config = dict(
    intermediate_size=1024,
    norm_place='peri',
    qk_norm=False,
    learning_rate=0.00148,
    lr_mult_o=4.0,
    lr_head=0.00685,
    dataset='wikipedia_en',
)
Each number is 500 + 50 x the weight over its row's rms, rounded and kept within 0 to 999. Layers, rows and columns count from 0. Numbers have three digits each. The size before them is the row's rms in percent of the matrix's.

# up: layer 2 MLP up, 1024x384, rms 0.0784, rows 782-792, columns 0-191
# down: layer 2 MLP down (transposed), 1024x384, rms 0.0714, rows 782-792, columns 0-191
# gate: layer 2 MLP gate, 1024x384, rms 0.075, rows 783-793, columns 0-191
up782 102:534445540457435468387569547485486545412525528473481495504509530464540530551521415507424487519531538487612455527485499470500513560447550481523471523508596482486509410558471510475601555461696560530500615530483473427518474488468436537463571578468454533533529513440533468490506494518472479507458389386456583528468493566447482512474528521483491553465538500469530497580568496514382504519474447520461495456386546523486479515480502546467572498489476544528453592485401560358604471551458502497493426441579521404559461487482579468451482530460428508452467581512537391520429514498481500518
down782 100:495486516507591493518439496513430479568558429551474487480449573449585480528447575516519494475493435474416614496453508514480443410480473515467434556525491507524553587462531461500420487475411488465434403514412532533522507404360531489525488416506511483441514539542485536472516477463557468548487562485596435433495505462479469527563503567521493504509334506517431538456542452543528503509447556561417505534565542513495539507554515592506469448549393372492598504516631475524432494441634468497521580545536564532549451507564533533529526549467422528474509416493435443501484540595516527532
gate783 102:457427527500505447467486402538441453531525603501540547542490460534445492519504516375434467516517497482466484474530477506439567545536543511537410583420464520501546437420518501527549528541578410524433512510427525493572441667464535527441507443485540505453481586548506459450549509468551485553557442467443461464529450496448530494504555499483476458539537494527405617485560591517497452553567582490493373471456477504573516442491554460482555487532508560498568534548527502523472480427507475530619499444369487486506535574530529473501513519447546566513503463517410481484514520434441530518
up783 105:506456523489534513413520500440482351534429485450459455553568476523522525550452456447540516512541427474456490503441500519481526546486375529485517455529446486516379556502495454536546656563463398492457530465510557469477426529453595456456493492439564471461456499435514540465471515533561531496457465526461544371452528489495484545480476529488544546443485450553468589494471448573529467521585539497556556486556406417580506481505503480483477464523583451557539466551610496539538481483526512467597543418574535522457474553373571477538558440486530512549495425402545523508476542502504549537
down783 104:506473488578545503530484561608486485455582452591544509417610483438452444482474571566561439517442498480474527515534474481492551536506544413476494559568530487497654466535532557499393506476536456498461529627506445500581547487515471485480559510585546548484512475564438514521404512537479567491530533548464473556508580471436506445412442538450503519525496488531566511399562508474502589559462478459359453475531467471482507480506498491481532529447495554486445464470486558488562474454503579454447455466560547521465528514500546500481499480551531567524585482524514515557454511566513475526
gate784 100:467477546599547585552580538483478534475519498565476493451464538540521391555448549488541459475498489522449490503520518434574512474535527511501541421526543562567513539475643471540487513465485460444542479538544399451490499490406467533546455402483472417514523465384519556408575494424412463480520413520513455386513462526519516499368535570491514462499531574426490482442538436538440525538472457438485495494466431453466533528525498444529595444520480467435508499528519493505440473526472399486411446462454489478547494491544501441425401573469526408559524491587585434532478550449475554503
up784 099:405553464518450528563433495455435545444427460574471517448504538594590420520575409430550519540465583528545443554447532474477571466481494537487495479427520460407485422477527464517455560457469505533508460477502522408538433537568564370524523532457476525500481456471498518586499448430463558539543486502453553447509473490386479493515478540463502464485463434384513451476540474531544455572583465454490429554438580473517510481457429493498442516440466511616613470609511442535556540588635494516590519525482527421506487533517420498438465578504522516535501454547491598426516506582467548412
down784 096:534453569537597458434565505505543479501610533428559525569448544519503529417494497543490402490510425547408503409569487501608565427484429474570461589544515483585457528493463563527465457508498452478542477536444504493483485439466409531514574433504563548539506548519555495481471483479505560380452528524541426498542499523572474551524529487495477480617509533564459577542441464411471465506504539525592530485495468468520518495525521518507614430559563473415410556468555560514490505464522506465444478524440491573417512520494517533499538428528529413485541542449503428550434554351524489529
gate785 095:532519526406514538494426565550448466460498538469530430500616386488524460494496458519540495554428449437485528440571491534525482505560452495615544567538559512450413452580434521583514404517383441444418522574497461544578430498462393533490568494516439527431478476519556470461503576434554480590459579467549585538508473467452523471533512451581547479540532529459476601557427481589523552504506502473511474517526533557536457538492537459458581414433490525474575487535594485508553522517460510512546558561445539494554455482511528513512576441482606602605569569444469528521482567439500534618
up785 105:451555487454476542500426486486427544459445497505442591511507516581547505583594517527592616419434520510539551532490382482519503420508539471573554427426487486511414532380489558608565454577578418441462527499521521501524470492413491471479453505527395530503534491440617454546517587542461465638449400490497497483443515494535480516485485506447489496585483423479485570476497452507465543481456470543485477527494600519530527471482508495465466389525543476466586521576450432447567556560485523470446541469605499519509540543452506498501532484477430476473524514473485510535541565486488500523
down785 104:435445530496582485473515524424529488610548498516430493521500500479423492476493504497445430473480586595509514506543598591435494469579394585497492496511481580396500595464541485497508502539495554473478437383429496498511466492428512399443538542514602484488460456457459597465511507501454579475551526519409526464534479406538497512451487532489506478430573502549517479552444511516556403533532478486566538501547499423492509468571634473395489529456417578453468466451451462476523502434462489534467479491479531557452500509530546485473461534456510524409516493490492469488505444483512450468
gate786 100:486488538550472498484405531473497523537528467480488512488450590487563463543555466505544494459427531421521551446454542421459506467440564421514492544449479414382594555476491490499497435500559520417456480465501571493473487563433523501475480542485521560393463521506527603463508428503591481570518498513516506551565453521472463520481554494450453539485558383479538522546506446498491581603438486475529361456460475520454428566471518423510402543500510486565428453423520509601488450586593547537514524410462504449567514548517594415647489536563524465559463602475567493508519539497492497610
up786 096:391522560526487515424450507404491476536585485457586508547569436453506561438507486467497431516535533441490484504498584555513535520537543443471436493469489498486459595467525403478449449503520533470506466628507429455464483579534443484499509506530533469387492508455548482585510449483545416529443508472511507527473516526527459458496530513515496524593399534500444469417430425460550422457440499587493466473526430427373428483420591586499485552541445443534601633564513619523475377575526630507497424524487479496558493488473530386527528446545492523593483416474484527636517519535503469564
down786 098:554458470543450480463543407533397542629515546458449503545543531530478555528484541488490565439441466476560508404456370474531456440482479558551542560490439581508475512608525517613519510521545509514532594425557467528493523464468479541481582534499577585561549481599446578407516481530462502454578416444462467407515554536494537450518496514484473473409562518459492589513525554525413570481463570401441524497517535531546454606560516556611559487469536561490568429477520425499520512494539435457454558509465541453545472434569444528389494461493494466478541599470526556389592550530468509495
gate787 099:509524559588455491438564504462476485459469383492390577380443535494519549482559579493522330449527565488457528506570443522551501479468538582478454534481502458580599552416525452574568428426493479513457534523482485575513536588560602541524504462452507468578503570490475408525504572437509511454483536513556481568477403553414572511587467602466548435539535406509500437431563535516550476361439518550642544466510513502490548453519580520475548622517549479501571455510485556468469564480521452582489495598521550523521497528512530447536474466449496492517597514464501479561510399492484479548
up787 096:575499539581522471525533489553510490547474545433572470526553529457358474421455467454467575520525494547490515564540489507558487476521451409552563524562551503451457477546489560470500416470472522497339445476481529470524528484508546475470511496546472438517447449465485467405462446538476443517485463470386518567482551501567516514501443533497542603526547594495531490580513391506541541494535549464367590562465510602453486487470463521492473475520593497508511484431507478497553452524571513408501517410420448450431447466471464510459484511498553519489436482516484489515537622607515426536
down787 097:396489504419500466480493575505504497494475469563365480506489505499667470490506436491512496562402433449487521445545461512491444517486521564466479484464457471487449555448523414533491574478460495533503517499495421502536448506462495536558498513426546537445561488493523579554580495508558547432478454472581555454503458519480454458489614547432487433445438448539500495479443589492489507458497469499588398469492487377468490556482468503557597497490478513568466511543452579531475493378493551569476512519501579494531539494581533565596609495546420419499514491536466533481453406487524533472
gate788 102:496507528618529467519504511528422511438522567588478505492488510512531545583490485437432416538570556513478540512439454515500540486491497528497478576388518464505428482482443506539435562410448567486460530523552528512555444431485576475492496535436507433517548502460619532483472474484497587354514472514488500456503455514499488430504502511490463519462552440530507481468512477470504455473648564530440580434433455580525483491510559466478468575517522598455553509569536505536496539424531461543595461444494503534533549479470526432572437518504551506455567485535483520570579510462581519386
up788 099:524445499407455438582475478461398497478513450457590509471552427471478464511545478534548502556532436451469473518512504494568529524464563518571423523488512471484496487471500449585584448521515505583534472478615554491578483506499511503556480449475424450521452509519497451463563453406450555550490462494524543456454552536516482443449532491481486430526482465430500393554475494526552479511398524543499563552406485435476543452536530483476484557451472561549426459428429505508537497620492524460521510641508545591505479532470490468418493473440498524390495494488479541384615479461535569531
down788 098:503509540579532479483458506600545454495522509560473542530574532505367492520538488474450462512531565552445551519476456526426506505458536534444568572466526445417445502511580550474421563568494553552483498444542548473461464492551526543491566559446542485538502509550511565520425473503483474488557585559554521425531530511554459483460489473509473451416520499567439581466530470487561534442607603551505430428510555562548452501629462496512592563539545528484545529543602494479552532436530505585550445433533563487528635507491482392496436554448603470561516545514500467597477499494502470468
gate789 102:550526539505395520528450532449481536584501447546431578551536580557482569506528478543535490550453483592512493524480579580449398535509534413364503432482553523484558474408478498566508450500512559506487500516500512616534520498474491503590543429507470539431511505547458528548455539540502488429493398445515516508482537436460482536494482503451450458490515512496519478518487447434421433427490519510500482455433394469546524505537463601461524515465492480477565375426425520523474567595535495514496460408497546518472550546501474468512508513458452496471451527487569548459651477496460617535
up789 102:532466470489412423515535463468566443484515475539580462582532519549539528525553538559542506370464475459558428579452502515517517570532501502485493430459374497557534453603414519517538514516434386601362491523442448469491554520539512501518586493459498447453488452474514440484534438468517480513520517499534525438549541559440550503491477492465443558615533575423461530578425533519545449513465534549556515493440522488541477381488372492457408473545504480558439561462472470451468442469558513548484471516515527550521507455550459483465441427501507475540442507523502550564442540468474450568
down789 099:499471472515408442529393493600455462457546494496429525514553525496475535431449515477480483582368553505444486360463530511484447468494450472539581464444480481504515491444473548562525522509521535445469535488616533512608579518414483489513498504485509398498478490577490580557471542500526514417532421493545508528493586579510484605450521542490449383472519433460573551480468487517401489420535483502505504504442529531567587553480500414512520443454552544478448479363539522496569644515468442534486494517510488485439476553543535453424548469452551462604461510501567489575551468527548518477
gate790 109:521500512468574510543526509452425587465478463434519475495585444510472500472522434517502478568483323484537547524463390512469400500519424570402582584463430474509473424456500570428465589468616518486404434441508485515485536514500527448514454410431517469621442491469573540506516454540495584458490472446553487579446490518461513573583465569463511536534412407471456527416480521502429529433604544457502577491552443443510432546538595474496473432520475480535532437493575499424490459552502535518400420457511629487500441523520477420547492496520506503535487521410480446501481549495530530434
up790 101:527556521460523565482473544539482515504512437549567547458535506482502480440548514532482491490502490510524460619610436581608486521476501504531535527413400564452567542447425455534544471481534463528524519506533478497459424525517360484540529469480589445536505451492507446449443492520424472447560475451394443449601549529459508487551460647538507489572476516412640536465492398503478493518384510506424536481506554416469476486559494552469491508567498444504553578505515437455476454386576496507454577513578525466498519536468458520532477544536493461497485409462394521506530508573421515536
down790 102:499463432589495557550482478532564455448558528581460557427469524518536503365551504477437552533532495530438557480493552501507550552485449448514448411503602433472567442582474417460403581510373596476615554494499525473567576462468521510518481481410440491520526592605407598520448511467502517475473536565581573533468451531484454557537514491525473429428521436550495483611578620561473456537503495409484479538472550551517527514430456480475574646469497535521469468472548587475558476533474485391463465490499514460498517459520500543512497506499466590531589492508513382492484469466536491495
gate791 097:462513565458467506478465476532495507594536580532423519607606598522610531473569436501491439550495497473464452491559565471432481475512404506511421457576516538534454529466479486549403612459519521529591430413422443505499446438524536484482489528496478529459536494433499463518522490597455477486613482516554488508478429511496495517538513496514454595445574490540549573547505519485503492507609438555515512453461519531501416468590575591429531411523524400552478540597557521557393507518505496490454525508474436489464520538545519460480510537372575570546611446511474475543536504524504399411
up791 094:462592482489547551488484482499500493427467553483453459503480538484564543388478589498515511444554455485560563596476564452482524425493535601457496552525541487470630423545518501466572542620520528429549600422492564503508624530466476481503531445439551526451588509496527453507505485477567539482396450440472561526526495519515516564507480535531439488554490506467462592439450487584571563437459608475465455570485517552490511561463463477605377426476564529495449499486421485509479475513492483411572375432543475434507483556571497575499521477582486555410567465460512411450516519510489492441
down791 093:548530460483437478550499516425448563512575425500491572450519481488449448534441466580472469536508520545496545477563527510570387391467465449466445471587391493602414485413419444526486458457486432540458358580504450493515455544526528528512523526533418477441415436430485448566477478527468479453561524471557433413516589541458488504518478472473485509478445469447524504492491508432506372560471458548583523494547546515459544475452475450586527566485471531483468466437535544480492516537524474627440457486449520577497488434498583582463400523507456455493459460531465516499506454439470531544
gate792 097:405566472601587506479484526427439538444490484479498475569455470488545460579484559434394532481559520498594525441509555568534499464549457542439493542481500519465510424455542485453589478483501602506471506478470524541532559481544500528495513597464461529507532454482565435525528496561471471428535502587545398499525485533495540421522486516455531414536585411482486429394429507582485475564467494521493496490518488513424584478475523529481574498508583479535552535481527502508477539523577529522527484518485515443527431510548511522466380578480474548586538421451475511512563511407501468542
up792 103:552558443484588506503476436448487429509563435487588467530495597564510408474348597485467537537528517547454508554493469403585432455501542466449526438472494576422472442409472497451481542540510538516490451525537533543479445436517528432483509446487533540558482471557406491567412503522391578466515380533542566482486422474456524609481472559509525550564466575397513552444462496540554532498550510508428576450451554493485478561545519387450629492428502532500426489528491536551620576468512475487518519587547516483494546456510522530489449509516483556507541524488527495459545492433473558586
down792 103:417452574469485619421468444589522549539487460520442459518480499518519485425505379608529479583535545532418526508429500548656507548438512488576377490471468472546487551550577506507529501416524448435526540566500539522626457511474508458591542472516489439496503532491497550543506544579530509509489420454462489441557602634623525464447478553431459454474533598545453556433436488501467497500445485550528557443456420534525513581578545464413515459399479558581433542540452535508553433443444470491495460504454540548451462547549634456511538526536474455398459434528580489545492549577537514572
gate793 101:489507656483457450467533547458434554468493486516564447496582437519489543568568618583421570555531555457509406509589455484539541474556589474509516481445531555517550548450491563516441494534515485436556517542459565543446513490467555467450503345421593545563483457549477515563578525451564461483407481487493532549537536492420510465503447434516490538423456564572572549495473575494495544524558504553477425478392555490442459583531525496545473426516402499527491467497388466482452516582486413526501501539547481501558486478442481505540492439473405514572408463511377539539438567576406533489